Weights of a small transformer language model: vocabulary 2048, no biases in attention or MLP.
Each number is 50 + 10 x the weight over its row's rms, rounded and kept within 0 to 99. Layers, rows and columns count from 0. The size before them is the row's rms in percent of the matrix's.

# layer 17 attention value, 256x128, rms 0.121, rows 109-163, columns 0-127
111:46 47 50 50 50 42 38 53 51 50 38 55 74 46 48 30 50 54 41 45 40 50 42 37 51 61 39 60 47 47 59 34 51 49 54 57 69 52 46 42 58 50 51 42 52 50 54 52 41 77 36 48 48 41 41 60 51 67 49 51 62 46 42 59 64 67 58 43 46 64 52 50 53 48 53 82 55 31 50 55 43 27 37 42 51 67 29 51 49 56 58 56 60 71 36 47 62 45 66 60 56 64 48 43 49 49 44 29 40 49 58 44 68 48 49 35 54 51 50 53 57 46 53 58 71 63 36 53
104:52 58 51 45 47 61 64 54 41 40 64 31 46 63 67 73 55 40 42 36 50 56 36 51 50 53 60 39 40 52 34 52 40 46 55 70 19 38 44 43 61 49 54 42 51 39 56 54 76 38 57 62 41 39 68 62 47 43 63 64 45 52 62 51 35 50 55 52 58 59 46 47 42 46 49 44 50 68 67 49 47 56 49 40 35 40 64 49 43 61 44 47 28 45 53 50 33 48 50 35 45 52 62 62 40 41 46 62 52 42 47 52 28 56 51 64 54 42 53 51 45 58 51 46 57 65 47 58
111:38 60 51 58 66 45 62 46 37 41 48 32 54 56 50 45 54 66 32 45 45 78 39 38 51 48 57 45 42 51 49 40 67 54 40 54 33 37 42 45 62 51 66 63 44 36 53 42 82 65 46 61 44 48 49 45 56 44 47 40 41 74 48 52 38 46 67 66 47 58 68 59 51 46 40 54 32 74 54 66 54 56 55 52 53 49 48 50 58 53 52 54 48 64 39 50 45 53 64 36 46 55 50 34 41 52 54 57 51 40 41 73 52 50 60 45 63 45 47 45 65 46 53 44 62 47 40 55
103:64 56 40 54 51 61 32 48 41 25 46 58 51 51 43 28 40 54 46 70 56 48 44 55 45 65 45 55 49 50 54 37 47 52 55 45 41 55 49 64 42 51 55 64 55 63 42 56 49 33 44 42 49 41 41 80 46 68 56 53 57 37 60 58 47 53 40 55 57 66 09 48 52 50 51 63 38 45 64 49 48 66 57 50 63 39 57 61 51 50 48 50 55 61 38 52 39 47 38 65 33 54 47 67 51 46 37 54 54 51 59 47 59 46 66 62 45 42 51 58 51 61 42 59 68 53 45 48
117:45 69 52 53 59 49 42 47 53 50 49 68 61 49 42 54 37 45 34 50 52 40 34 43 48 50 50 62 59 52 57 64 56 47 44 43 42 51 56 53 47 60 57 52 49 37 45 52 40 54 62 38 47 46 51 48 53 74 48 48 54 66 52 47 55 49 37 52 53 30 53 52 54 64 72 53 57 33 51 54 69 35 47 42 49 69 45 66 43 54 61 46 86 62 56 50 36 52 45 46 46 44 48 58 45 55 43 49 45 53 49 19 29 48 29 39 48 52 50 54 20 65 49 40 60 49 49 50
105:52 59 46 54 40 56 38 50 61 35 58 52 43 42 59 45 44 42 52 52 63 31 41 28 43 64 52 39 70 49 55 30 47 63 55 56 34 66 58 45 60 55 29 50 51 54 57 51 31 51 46 46 49 51 55 39 41 73 65 61 70 46 54 52 66 58 37 46 58 49 56 39 55 51 44 49 61 39 47 36 46 35 59 47 54 49 48 49 38 40 50 43 69 64 50 52 46 47 44 55 48 39 47 72 49 42 38 29 44 64 82 43 61 56 55 60 40 46 48 53 38 64 45 47 60 53 52 51
100:59 38 43 52 63 43 28 62 58 78 39 55 60 65 57 47 45 54 55 56 44 53 53 38 44 43 38 57 37 52 52 54 47 58 55 57 36 49 53 41 41 37 71 57 49 47 37 45 68 36 50 66 54 57 53 73 43 45 46 45 46 50 49 44 35 31 42 69 51 31 44 53 54 48 57 46 56 69 66 58 63 62 57 66 61 32 47 66 45 66 49 50 38 43 68 51 66 57 46 45 37 40 45 35 58 46 38 54 43 40 39 40 48 53 45 50 47 50 54 48 69 55 61 59 52 46 38 47
104:66 67 50 56 62 64 48 44 47 44 75 52 55 57 62 60 58 32 38 47 50 45 39 61 48 66 41 32 35 51 49 50 41 63 54 47 37 42 60 44 63 56 59 48 47 47 43 60 62 40 47 61 41 34 53 38 56 66 63 64 39 35 44 48 52 53 33 45 52 46 33 50 43 40 69 52 48 65 43 64 49 59 49 66 30 48 50 49 63 38 47 47 48 55 49 48 57 55 41 43 39 60 35 54 53 51 41 41 51 56 53 61 45 56 76 40 44 51 68 35 53 42 24 56 56 58 51 60
104:46 43 55 56 30 50 35 47 44 39 55 48 60 56 56 63 45 43 36 42 42 52 47 59 52 58 42 70 62 53 51 70 40 41 60 47 47 64 47 35 48 64 59 36 55 51 65 46 40 44 36 50 56 61 54 59 37 51 58 60 40 57 63 39 38 47 45 47 22 64 59 29 61 57 39 64 70 53 49 52 84 42 41 41 42 30 51 41 35 55 48 51 43 52 56 46 62 52 56 50 64 42 40 68 61 51 63 49 47 39 60 28 47 57 49 49 46 54 57 52 54 43 56 50 58 42 52 46
100:54 63 50 38 54 48 44 57 63 34 64 40 57 35 61 65 46 32 37 53 45 37 55 42 55 56 41 34 63 58 56 43 56 55 69 46 47 63 58 51 41 58 30 52 51 55 50 51 60 57 51 45 42 40 49 53 52 61 59 56 61 41 48 54 59 55 45 37 54 54 62 44 51 30 56 36 56 52 53 51 62 48 47 33 48 30 64 29 54 71 50 43 69 65 42 49 31 39 55 48 56 73 49 71 48 29 35 47 42 58 68 44 34 43 50 53 43 45 55 45 42 43 45 63 53 43 58 48
106:45 47 46 51 44 48 48 52 32 29 53 49 41 53 57 51 51 54 32 48 40 49 53 58 59 59 37 57 50 58 37 52 45 31 66 57 59 49 43 47 54 52 58 53 43 68 46 53 66 47 37 58 51 46 39 78 44 61 61 57 52 40 67 51 36 51 60 43 44 80 30 36 54 39 53 62 37 49 70 44 49 51 41 41 53 31 63 50 42 53 45 53 41 56 41 50 55 36 63 64 54 51 47 63 33 42 64 58 45 40 67 53 60 41 51 48 44 41 48 51 62 47 67 52 77 47 53 58
105:47 39 53 35 42 53 53 42 46 48 37 43 69 38 47 42 52 40 66 49 55 16 67 66 46 56 61 45 54 49 49 60 63 51 51 44 50 51 45 75 53 28 33 71 53 53 43 46 47 69 46 61 51 41 71 56 48 33 36 43 54 29 41 59 48 44 60 42 32 62 51 53 37 41 43 49 48 52 53 45 33 52 44 52 38 67 48 57 42 37 53 49 61 50 51 51 54 46 47 54 52 45 59 61 39 50 50 56 56 62 65 60 50 62 50 62 37 44 36 50 65 53 72 40 49 49 52 55
098:76 48 54 58 52 56 41 59 62 41 51 65 67 49 49 38 40 51 50 54 62 48 38 35 56 68 45 47 53 52 65 31 47 58 42 35 49 50 45 50 55 46 56 41 55 49 29 46 50 37 63 41 49 58 46 42 53 52 50 50 51 35 52 41 50 44 34 44 58 19 30 50 45 67 60 45 44 47 57 48 50 43 60 64 58 36 47 53 60 57 54 49 43 70 61 50 63 62 62 58 61 60 48 42 65 59 44 38 50 57 43 67 41 46 64 47 43 51 61 62 72 44 28 56 56 53 35 54
121:57 66 47 56 50 54 54 44 41 58 42 60 39 51 63 59 50 65 59 59 52 55 43 62 45 45 53 48 56 49 47 43 70 42 57 36 63 50 56 56 51 31 28 50 54 33 32 55 55 49 61 45 40 55 33 52 51 45 59 64 52 56 46 43 38 60 45 40 39 59 67 59 52 46 29 41 38 48 48 42 50 44 48 34 52 35 54 51 58 33 42 56 65 46 51 46 53 57 23 47 62 55 47 52 69 49 34 46 65 54 59 33 35 42 44 60 60 69 51 44 48 53 27 31 29 48 55 54
095:47 37 46 44 53 36 64 43 46 65 38 41 26 61 48 45 58 69 48 65 42 57 59 57 41 46 73 62 60 47 54 37 41 44 53 50 47 38 41 46 58 39 47 60 50 53 57 57 48 49 43 52 49 74 49 55 58 41 46 55 44 57 50 42 36 54 45 73 38 63 55 55 54 53 58 70 42 61 53 45 42 52 60 55 56 54 52 57 41 29 42 52 40 21 46 49 49 53 25 54 50 39 47 49 58 54 48 64 52 47 44 56 86 57 49 61 55 47 54 34 45 52 68 48 44 36 51 44
106:48 57 56 49 48 48 44 59 73 61 43 44 41 69 59 46 56 38 37 50 60 51 40 43 50 74 48 43 60 51 57 57 42 50 64 54 32 49 48 51 47 46 49 51 61 48 83 31 58 49 54 30 57 45 53 48 44 49 51 68 45 54 63 32 44 49 49 58 34 29 35 55 46 62 52 47 44 74 50 43 64 36 52 56 40 27 59 42 46 31 59 48 46 27 61 52 56 52 48 56 58 52 50 62 70 58 45 46 36 46 58 47 50 57 62 48 50 43 65 39 41 51 36 48 49 43 51 49
108:52 45 59 48 45 53 46 48 58 66 29 41 66 51 42 40 55 43 41 65 59 42 70 57 54 64 62 38 59 52 49 54 37 51 46 37 49 42 49 53 42 49 73 43 56 32 62 45 49 49 40 47 41 36 63 62 60 61 50 51 47 34 44 43 65 49 41 53 32 40 41 55 48 54 46 60 34 67 40 46 44 33 51 65 58 64 55 71 51 46 59 55 58 53 62 46 51 50 59 68 53 38 54 41 54 72 54 42 45 49 44 69 51 83 50 54 46 45 55 46 48 31 47 52 51 33 57 41
089:45 44 46 53 30 42 44 51 65 41 61 58 44 54 55 60 58 31 34 54 47 53 59 65 63 48 50 59 77 54 50 43 36 45 51 42 78 57 56 31 52 64 45 38 38 64 70 43 40 54 41 32 51 51 44 42 56 48 54 61 37 50 62 41 42 54 30 54 53 46 58 39 56 69 43 44 49 52 44 50 54 46 52 46 40 38 60 40 45 47 49 46 49 49 63 47 61 47 66 72 52 61 35 44 59 56 50 44 34 53 57 40 53 40 45 55 42 45 63 43 32 46 49 76 40 42 56 42
114:60 59 53 53 48 42 60 55 68 40 46 30 57 55 61 55 56 39 38 58 49 57 57 35 53 44 48 50 50 56 49 60 27 60 45 55 26 42 50 27 47 47 63 47 52 73 49 46 71 57 45 62 58 53 60 52 47 50 54 63 45 51 55 44 59 40 58 63 71 35 55 49 53 45 56 45 48 61 60 47 35 60 68 79 37 38 51 48 44 40 41 44 68 36 50 49 41 50 52 40 39 55 41 47 54 49 43 53 30 49 54 51 60 46 59 44 42 57 52 46 50 49 85 60 56 47 57 47
097:54 71 60 45 63 47 34 49 27 49 75 46 51 42 38 54 63 42 59 52 50 49 72 43 48 48 36 58 47 54 61 45 51 54 46 56 49 62 55 51 45 42 33 58 61 48 80 37 52 57 61 42 49 54 53 41 55 48 52 45 38 57 46 64 47 58 65 47 52 20 55 43 40 43 59 50 50 48 47 40 37 43 44 38 50 62 62 49 48 48 50 51 64 56 32 53 71 39 51 39 32 37 68 40 50 37 40 47 59 58 49 48 58 42 56 65 46 34 39 38 46 54 49 30 35 51 51 56
097:49 55 58 49 58 58 60 45 51 58 36 47 61 48 48 59 53 47 62 64 46 63 67 60 50 51 53 63 51 51 46 47 43 45 58 58 57 46 44 56 50 54 55 52 59 37 51 49 56 50 49 70 35 53 51 46 55 42 52 62 56 47 54 43 51 45 35 26 41 58 27 41 42 53 86 59 33 32 49 56 32 24 65 55 58 62 50 51 56 41 49 63 60 55 48 48 62 42 40 51 61 57 44 65 46 69 64 43 67 54 43 39 53 49 64 48 53 55 58 51 71 54 45 40 32 33 62 62
102:60 45 45 57 58 46 56 51 61 65 43 42 60 39 56 46 44 56 40 34 38 39 44 41 55 64 53 55 58 45 41 58 49 48 62 36 45 31 51 48 61 55 63 39 45 51 39 51 51 55 40 54 39 48 57 41 52 48 52 39 73 65 55 23 44 38 25 40 49 46 60 40 55 59 63 67 57 48 51 33 41 60 65 57 48 47 35 58 52 33 45 54 42 48 66 53 58 62 48 59 52 71 44 61 33 54 46 35 46 48 46 38 58 51 62 39 42 68 61 51 54 42 24 61 48 42 68 40
092:39 63 55 39 54 47 27 56 33 49 63 60 50 36 54 35 57 40 40 64 38 49 55 45 45 43 30 35 41 54 53 42 47 59 42 60 68 59 64 55 50 49 37 61 53 39 66 48 34 55 64 38 62 61 48 41 59 50 39 55 41 59 32 66 59 56 67 53 52 33 36 48 47 44 41 41 59 43 45 59 51 47 33 41 38 65 48 65 47 41 52 43 60 54 53 51 44 53 64 54 51 30 58 31 70 35 30 50 46 51 51 58 52 45 34 42 50 48 39 53 48 46 69 47 45 50 47 45
095:68 36 28 64 53 45 53 50 52 32 46 61 48 54 44 59 41 62 78 41 53 40 39 54 52 29 53 53 60 52 48 57 55 51 44 55 56 47 57 66 35 51 61 64 35 37 57 58 56 43 56 45 58 57 54 46 58 58 39 41 46 49 45 60 54 50 44 69 49 54 44 45 54 45 37 51 30 46 47 54 53 44 64 39 60 54 46 62 56 59 57 33 27 70 44 50 51 41 47 49 41 39 52 23 54 66 43 44 45 55 69 35 68 46 72 44 37 46 40 57 49 48 61 41 51 58 53 53
093:32 62 58 44 66 50 42 50 66 47 54 59 29 41 44 59 50 62 58 45 38 56 51 54 51 51 46 60 62 49 62 53 55 53 41 44 51 40 54 51 56 44 33 50 56 50 44 53 68 47 69 34 51 50 52 59 54 39 44 65 21 50 37 59 47 43 66 37 43 50 65 32 31 33 59 54 37 60 57 51 53 56 40 39 48 64 55 37 51 68 53 48 69 53 40 53 40 48 61 49 40 56 62 32 36 48 57 61 52 50 54 42 41 52 30 61 41 35 53 49 54 46 39 27 66 54 45 43
097:59 52 49 54 40 53 48 59 56 32 54 58 59 66 56 66 46 64 45 56 61 61 55 43 54 50 43 63 49 53 54 51 60 40 60 51 39 41 47 36 64 51 39 45 39 65 21 58 54 37 55 57 45 47 60 59 20 48 49 66 55 38 62 38 48 44 46 61 53 52 32 22 47 52 58 45 47 42 58 52 35 53 54 62 54 20 53 51 47 49 42 60 35 46 46 49 65 59 42 56 48 52 53 57 49 48 50 43 44 61 56 34 52 58 60 44 42 33 51 60 79 40 40 51 56 65 50 50
095:53 68 59 40 53 50 44 55 51 49 72 49 36 60 45 60 36 57 52 43 49 39 54 60 50 57 63 60 45 48 60 63 35 41 39 69 44 65 53 57 29 67 38 53 52 40 49 30 63 47 53 46 51 56 35 49 33 61 39 46 61 57 61 52 31 51 49 48 50 49 29 55 55 62 49 38 59 32 54 31 52 48 43 40 55 56 57 69 66 47 45 41 48 43 56 47 50 51 42 52 51 16 47 55 61 64 38 50 48 55 72 50 54 54 46 62 48 60 42 45 53 49 38 54 46 51 28 41
092:75 22 39 53 59 54 50 54 58 51 52 54 50 56 63 65 45 47 46 52 45 62 43 61 46 45 55 23 62 49 46 39 53 52 52 57 41 54 46 55 55 49 43 63 29 65 43 69 38 37 45 56 53 46 49 51 44 38 59 63 28 44 37 45 51 51 46 52 46 61 56 29 47 42 37 54 35 56 52 56 62 47 57 37 43 26 34 60 53 44 57 49 25 45 56 47 64 56 48 51 54 65 33 58 45 46 57 50 58 48 50 60 32 46 66 53 49 65 63 57 49 42 68 45 38 41 45 53
104:54 37 45 51 49 55 63 51 73 32 63 56 41 65 49 59 33 62 53 54 60 54 34 54 55 36 62 58 51 52 45 55 49 52 61 30 31 35 36 62 63 48 46 52 44 63 26 56 64 66 47 38 28 52 36 53 45 53 54 59 43 34 60 39 40 58 60 47 53 60 64 52 43 48 61 42 48 44 45 63 48 58 48 31 58 60 60 43 56 73 53 53 44 53 52 51 36 64 53 56 33 53 39 51 34 55 66 54 70 54 59 54 52 64 47 54 47 47 63 54 48 48 35 42 57 62 51 52
091:59 61 35 64 57 52 52 48 31 66 51 57 58 35 36 48 64 51 44 56 49 48 56 60 55 46 52 42 57 51 55 65 51 47 45 51 64 39 54 55 59 33 49 63 30 37 59 46 58 50 46 43 63 35 57 43 72 56 48 33 46 39 43 57 49 37 52 62 48 34 43 50 51 50 35 51 44 64 40 58 42 66 46 48 48 44 50 56 29 40 51 43 34 42 21 52 63 70 45 48 31 57 46 42 65 49 41 51 49 57 54 55 62 40 61 47 46 49 42 35 34 52 61 60 24 58 53 61
098:47 56 56 50 57 52 34 57 36 31 70 63 44 52 51 42 48 48 38 67 41 64 64 44 48 30 44 40 43 54 70 60 53 47 44 66 65 55 51 55 47 48 33 60 42 40 51 43 43 58 57 41 67 58 43 52 54 50 41 57 31 40 36 61 48 50 71 61 56 37 29 59 36 47 44 38 43 46 56 63 49 52 32 44 46 61 57 57 38 52 57 53 46 60 32 49 62 52 55 48 47 30 53 25 68 52 39 55 63 43 63 43 44 39 50 46 42 49 39 50 53 56 63 45 36 46 49 56
096:59 51 41 66 53 45 62 48 67 56 47 36 31 57 56 54 47 47 64 45 52 50 33 51 49 31 55 48 56 46 31 61 40 47 54 25 49 36 39 63 49 56 68 64 35 57 31 62 23 54 43 46 41 48 46 55 46 53 57 53 54 59 44 31 37 39 50 44 60 64 77 51 64 60 53 55 55 44 35 44 67 55 55 39 47 52 42 36 56 54 53 52 46 42 69 49 37 64 52 42 60 61 41 57 46 56 57 45 49 53 43 57 59 46 59 42 46 51 63 58 51 43 67 54 61 39 55 63
099:45 66 47 53 56 53 43 61 33 48 40 54 56 48 54 38 47 55 33 43 51 40 61 23 53 53 33 54 57 52 55 56 55 51 65 42 49 41 47 30 78 38 33 43 45 66 35 38 53 58 50 58 55 50 52 66 52 44 37 32 67 66 61 49 50 56 54 54 54 57 39 56 53 62 44 49 60 40 62 50 39 55 53 67 52 50 50 36 32 52 43 60 67 44 46 48 59 76 52 58 48 51 49 53 42 50 60 49 37 54 43 47 60 55 45 41 51 52 31 58 52 43 35 76 59 34 56 47
083:51 47 59 59 41 50 48 54 55 58 45 53 52 75 47 54 55 61 37 62 55 62 62 38 49 57 47 64 59 54 52 49 61 57 49 62 56 48 52 40 38 53 48 46 59 69 38 51 60 47 41 60 35 65 55 54 39 59 54 29 39 37 61 50 49 55 66 46 42 55 42 32 46 47 45 42 62 52 65 44 44 45 49 42 55 46 58 20 47 52 44 59 46 48 47 45 46 49 50 68 29 40 56 41 29 54 61 63 52 38 46 41 37 44 49 69 66 45 40 47 51 39 15 37 48 66 41 42
095:57 21 53 47 52 52 55 49 55 40 64 56 48 60 49 65 42 51 46 48 49 32 45 65 48 36 32 55 45 52 52 45 58 62 39 52 45 69 46 64 62 40 34 55 64 62 50 54 57 59 43 45 44 67 36 62 43 39 48 61 30 45 64 64 53 78 52 62 41 41 51 64 46 45 32 43 46 61 53 66 57 35 45 36 48 42 57 41 46 66 59 49 62 56 49 49 47 60 60 39 34 31 49 46 39 54 61 59 56 51 57 52 45 50 49 57 56 46 44 45 46 58 60 28 61 63 38 44
104:48 62 50 55 56 47 54 47 37 49 48 57 63 54 47 47 67 51 67 46 49 40 62 47 49 35 55 50 43 49 53 59 47 46 62 58 44 29 45 48 45 54 57 56 55 46 58 39 49 61 37 67 47 35 45 44 69 56 46 32 57 30 62 55 31 37 37 39 53 52 61 70 63 57 56 63 46 51 42 43 42 62 49 52 55 66 52 57 51 60 50 57 35 46 52 50 71 31 39 46 62 52 42 57 40 59 76 38 62 56 48 67 58 48 69 50 59 40 34 51 43 51 44 60 29 34 65 50
102:63 34 37 42 48 42 53 57 57 33 39 40 46 20 51 40 34 46 47 49 41 64 52 64 47 62 58 60 62 52 35 48 54 47 42 67 45 53 47 62 53 43 70 36 42 39 69 47 34 52 52 36 60 53 66 52 45 24 44 57 48 65 49 47 63 55 51 62 67 37 49 49 44 44 43 55 41 46 52 61 49 58 51 38 41 24 42 59 48 54 62 48 57 56 53 50 52 49 49 34 45 57 56 64 53 34 48 47 44 44 34 51 39 51 37 49 44 63 52 44 60 61 38 47 56 66 67 43
098:41 51 48 43 49 50 39 44 57 43 48 58 48 39 46 46 74 51 44 59 52 53 39 45 50 64 49 18 45 57 42 32 55 59 58 45 50 61 56 43 32 49 45 54 51 44 43 46 65 39 68 43 59 55 46 47 43 59 46 58 45 40 28 57 54 58 60 55 37 57 40 31 43 18 62 46 45 70 47 59 51 62 38 45 54 41 50 65 43 45 41 44 57 48 54 52 54 40 53 79 45 72 54 49 55 46 65 52 54 59 50 71 40 56 38 45 54 39 54 48 49 44 70 47 46 60 42 65
099:48 15 51 46 74 44 43 53 39 34 54 45 49 59 37 65 40 62 37 59 52 39 38 56 54 59 45 44 40 49 61 63 51 42 48 59 63 53 51 52 69 38 13 57 53 68 68 58 55 51 40 55 46 55 43 42 51 46 54 59 40 49 42 55 50 67 68 52 38 66 51 72 48 63 43 62 44 48 62 63 50 51 54 47 50 52 47 49 33 38 53 50 64 56 51 52 43 54 44 42 47 61 52 29 48 53 43 59 57 52 63 50 39 47 64 57 50 55 56 53 31 44 51 55 48 41 39 51
096:36 55 43 43 54 54 49 50 46 56 41 51 45 45 66 52 39 50 52 27 36 40 59 46 55 68 58 42 42 47 52 42 60 43 57 53 57 59 48 68 59 61 48 57 51 40 46 52 51 36 55 44 58 38 48 63 42 51 58 55 57 60 70 52 46 53 59 37 46 52 66 62 64 51 62 40 43 62 72 35 57 28 41 58 57 32 60 45 71 38 50 57 37 35 64 45 55 64 47 38 68 51 56 67 52 59 44 49 63 36 50 56 53 61 57 41 58 73 62 54 58 58 55 51 58 38 37 30
098:46 54 51 39 47 51 61 51 42 63 51 45 50 43 63 56 52 43 57 33 33 62 73 62 45 57 73 53 58 47 49 63 57 49 48 59 39 54 42 40 45 53 60 37 36 38 49 57 44 45 34 50 47 35 45 64 52 37 54 36 53 45 64 59 56 42 62 54 46 41 50 54 48 52 52 37 40 63 56 47 62 35 38 49 33 34 54 43 51 71 55 63 48 54 53 47 61 49 49 34 61 57 47 68 44 43 71 50 67 33 40 48 27 69 49 48 51 73 46 61 58 66 45 55 54 57 54 31
093:35 38 50 52 38 51 62 55 59 64 46 41 50 59 61 46 44 61 33 43 45 58 32 48 56 52 51 59 44 45 38 59 39 40 56 37 32 36 40 50 79 59 66 37 55 63 45 53 57 43 42 58 42 48 42 58 30 49 58 51 67 36 71 28 45 45 44 37 51 67 74 54 60 59 65 39 68 57 55 50 58 60 52 62 51 43 58 40 58 46 44 56 52 52 63 49 49 49 51 63 41 56 51 68 35 47 47 49 48 47 49 51 50 64 53 49 62 62 64 35 45 52 39 64 62 53 56 50
090:46 38 51 51 56 53 40 52 39 42 41 55 56 43 48 43 52 49 33 69 51 46 47 34 52 47 43 48 45 54 56 67 40 49 58 52 63 32 49 55 60 42 44 74 35 47 58 45 38 43 57 51 42 33 49 53 54 47 48 47 45 43 54 62 45 38 48 58 63 38 63 67 44 43 60 38 63 59 43 42 42 55 38 46 47 52 56 51 37 65 48 50 54 44 59 49 63 87 58 56 16 40 51 43 57 41 45 57 51 45 43 54 52 51 51 46 51 62 31 53 51 48 17 46 56 68 53 64
097:39 40 56 56 52 50 60 54 56 49 62 46 66 70 68 33 35 51 36 43 50 66 53 58 47 38 56 63 40 49 56 52 46 40 53 55 64 35 37 42 55 62 64 51 57 61 38 49 45 49 44 62 47 45 36 70 39 44 59 45 59 39 65 52 44 50 57 41 72 72 39 37 50 62 53 47 42 41 66 57 52 37 55 45 49 49 59 47 72 49 48 60 56 46 51 47 48 42 46 52 64 71 42 73 49 59 55 46 44 49 41 45 51 52 44 47 58 52 52 45 64 57 56 58 80 28 52 42
095:36 56 59 44 57 44 50 50 39 58 71 56 63 61 48 24 66 36 45 74 49 55 53 36 46 36 44 34 46 52 45 48 42 58 57 48 71 46 52 46 32 61 37 63 50 49 57 32 31 44 56 57 48 54 49 39 54 55 54 35 52 42 38 55 53 41 66 53 35 42 42 48 37 41 60 41 46 53 40 41 48 56 58 28 45 65 58 60 48 60 42 50 68 59 45 49 37 42 54 56 46 62 55 49 59 46 60 44 35 63 45 61 38 56 64 51 44 41 43 66 44 56 56 57 50 37 47 72
097:40 60 52 42 43 41 42 49 53 53 57 63 46 48 40 51 58 61 39 46 43 52 57 52 52 68 51 38 65 51 58 61 55 45 49 50 45 35 56 33 40 47 44 39 41 47 47 44 76 35 47 39 56 46 47 44 51 50 35 47 49 24 61 64 51 56 44 45 40 43 44 62 59 43 74 60 48 72 51 51 52 74 39 44 60 41 58 68 35 75 47 53 48 49 30 50 53 51 53 38 46 50 65 47 56 30 44 66 46 58 69 55 35 50 43 74 49 61 48 50 42 43 45 42 58 60 42 47
097:60 51 54 52 28 44 61 50 72 58 37 38 60 71 53 47 53 50 69 49 63 77 45 45 57 58 42 47 41 47 41 38 59 46 49 35 33 41 42 51 49 56 75 41 57 53 49 39 54 53 47 63 38 49 51 36 46 56 56 47 62 48 61 40 58 45 33 48 53 62 67 51 66 45 53 44 52 55 38 28 46 40 55 50 53 24 51 54 62 43 37 47 28 46 45 50 58 39 46 48 48 59 48 61 58 56 44 42 51 57 46 62 71 46 60 61 54 49 62 39 41 49 38 59 41 66 61 47
091:35 53 63 32 45 40 73 52 70 34 53 56 31 51 45 51 36 59 59 54 41 68 53 66 55 57 54 65 36 49 61 41 55 43 44 54 59 48 54 73 53 52 44 48 51 53 43 38 55 61 43 50 42 56 48 43 65 46 55 52 53 41 63 47 50 55 46 38 51 54 38 66 50 62 51 30 45 35 45 40 42 60 34 41 48 60 50 46 59 45 46 46 66 59 52 50 24 38 62 41 48 39 47 40 49 56 64 55 60 48 44 51 50 62 31 65 50 52 59 51 56 58 41 62 34 67 44 24
100:59 76 51 58 37 52 42 41 51 38 56 61 47 44 39 59 58 46 55 60 59 52 49 38 46 41 27 49 56 54 50 34 47 54 44 40 66 61 55 49 47 44 57 51 56 46 51 60 53 41 58 39 62 49 48 50 42 56 50 69 42 55 43 59 52 54 56 62 49 32 54 42 57 34 43 48 55 61 42 44 55 48 51 49 55 32 57 34 38 46 49 40 52 48 28 51 57 54 57 46 32 44 68 42 67 42 24 51 33 50 41 50 74 43 42 53 49 23 39 42 51 54 66 32 43 67 36 64
086:70 30 56 47 39 53 54 50 58 49 65 41 57 50 44 72 50 62 35 48 53 47 53 57 50 59 48 61 46 47 38 53 58 48 59 45 24 43 43 39 60 48 40 38 51 64 44 45 56 46 39 51 39 52 57 52 33 45 54 54 72 36 52 18 56 53 36 58 52 46 52 55 45 56 64 62 60 71 51 53 39 66 61 45 41 38 42 57 51 33 48 57 44 52 57 50 60 62 39 53 48 66 47 58 39 48 48 45 47 61 42 29 43 43 71 54 50 66 61 45 36 43 60 60 44 63 67 52
087:61 33 52 60 72 57 32 50 31 53 39 43 61 42 47 44 64 44 28 45 53 49 57 48 45 49 42 52 60 55 50 58 44 50 46 66 63 35 46 46 50 53 53 72 51 51 58 41 55 50 61 54 58 37 48 63 58 47 50 48 33 50 41 68 45 48 47 50 77 56 49 49 51 49 46 74 44 55 53 63 41 48 49 50 62 41 41 45 43 54 58 53 43 35 36 50 76 37 30 48 27 53 61 53 58 46 55 52 46 45 45 47 50 40 46 56 56 43 29 33 57 33 39 49 57 30 56 64
092:52 55 61 65 57 32 46 48 55 35 44 52 44 52 53 45 58 60 49 42 31 75 44 67 52 68 35 53 62 57 43 51 43 46 39 61 57 43 57 61 62 65 45 47 51 16 68 65 39 35 51 55 46 36 41 53 65 52 46 59 33 32 54 56 59 33 45 46 55 49 52 55 44 42 45 50 46 66 64 34 32 51 48 29 49 58 58 57 41 46 58 50 49 42 30 50 51 55 62 57 44 50 37 55 58 42 62 55 49 37 46 59 46 52 42 36 38 51 51 49 38 54 56 60 41 63 56 55
094:53 41 50 60 65 26 54 47 47 32 53 53 52 44 57 52 74 49 34 29 45 60 39 67 54 72 42 51 63 56 41 51 44 45 45 56 62 42 61 58 48 57 49 46 55 28 62 72 47 39 55 54 63 44 52 49 62 64 46 57 42 35 53 56 56 30 38 51 48 45 44 52 39 50 49 66 55 57 71 46 57 57 38 39 51 53 61 50 38 52 51 45 42 45 40 52 69 52 53 57 67 43 37 53 60 41 67 51 63 30 54 39 45 50 57 40 36 45 55 50 33 59 46 62 40 60 57 36
092:52 30 36 52 75 43 61 57 41 34 49 65 57 38 58 42 59 43 40 36 53 47 36 56 62 65 49 51 63 50 45 56 25 45 31 48 64 66 68 51 54 40 48 37 62 45 64 43 59 33 57 38 77 56 43 62 56 60 56 64 54 42 57 65 45 53 45 45 49 54 48 35 57 39 46 50 65 39 49 56 58 58 44 48 62 36 56 54 50 47 32 33 52 40 56 49 44 56 48 52 64 59 49 49 51 49 67 54 61 50 72 49 57 48 53 52 39 48 58 50 40 52 34 46 42 41 54 47
095:65 51 54 48 62 41 76 53 42 63 43 50 67 40 43 48 63 54 62 60 58 54 59 64 50 39 52 52 48 44 44 38 56 50 46 54 50 50 39 57 67 49 35 43 57 35 69 59 62 71 41 46 67 49 60 49 55 56 63 62 55 51 47 49 49 25 52 55 55 43 53 61 39 45 67 43 35 68 22 51 57 48 53 53 52 55 57 55 42 71 44 50 51 49 58 55 61 64 54 31 48 43 61 47 51 49 70 43 52 51 58 43 30 37 54 47 38 48 42 58 52 52 44 36 42 29 65 59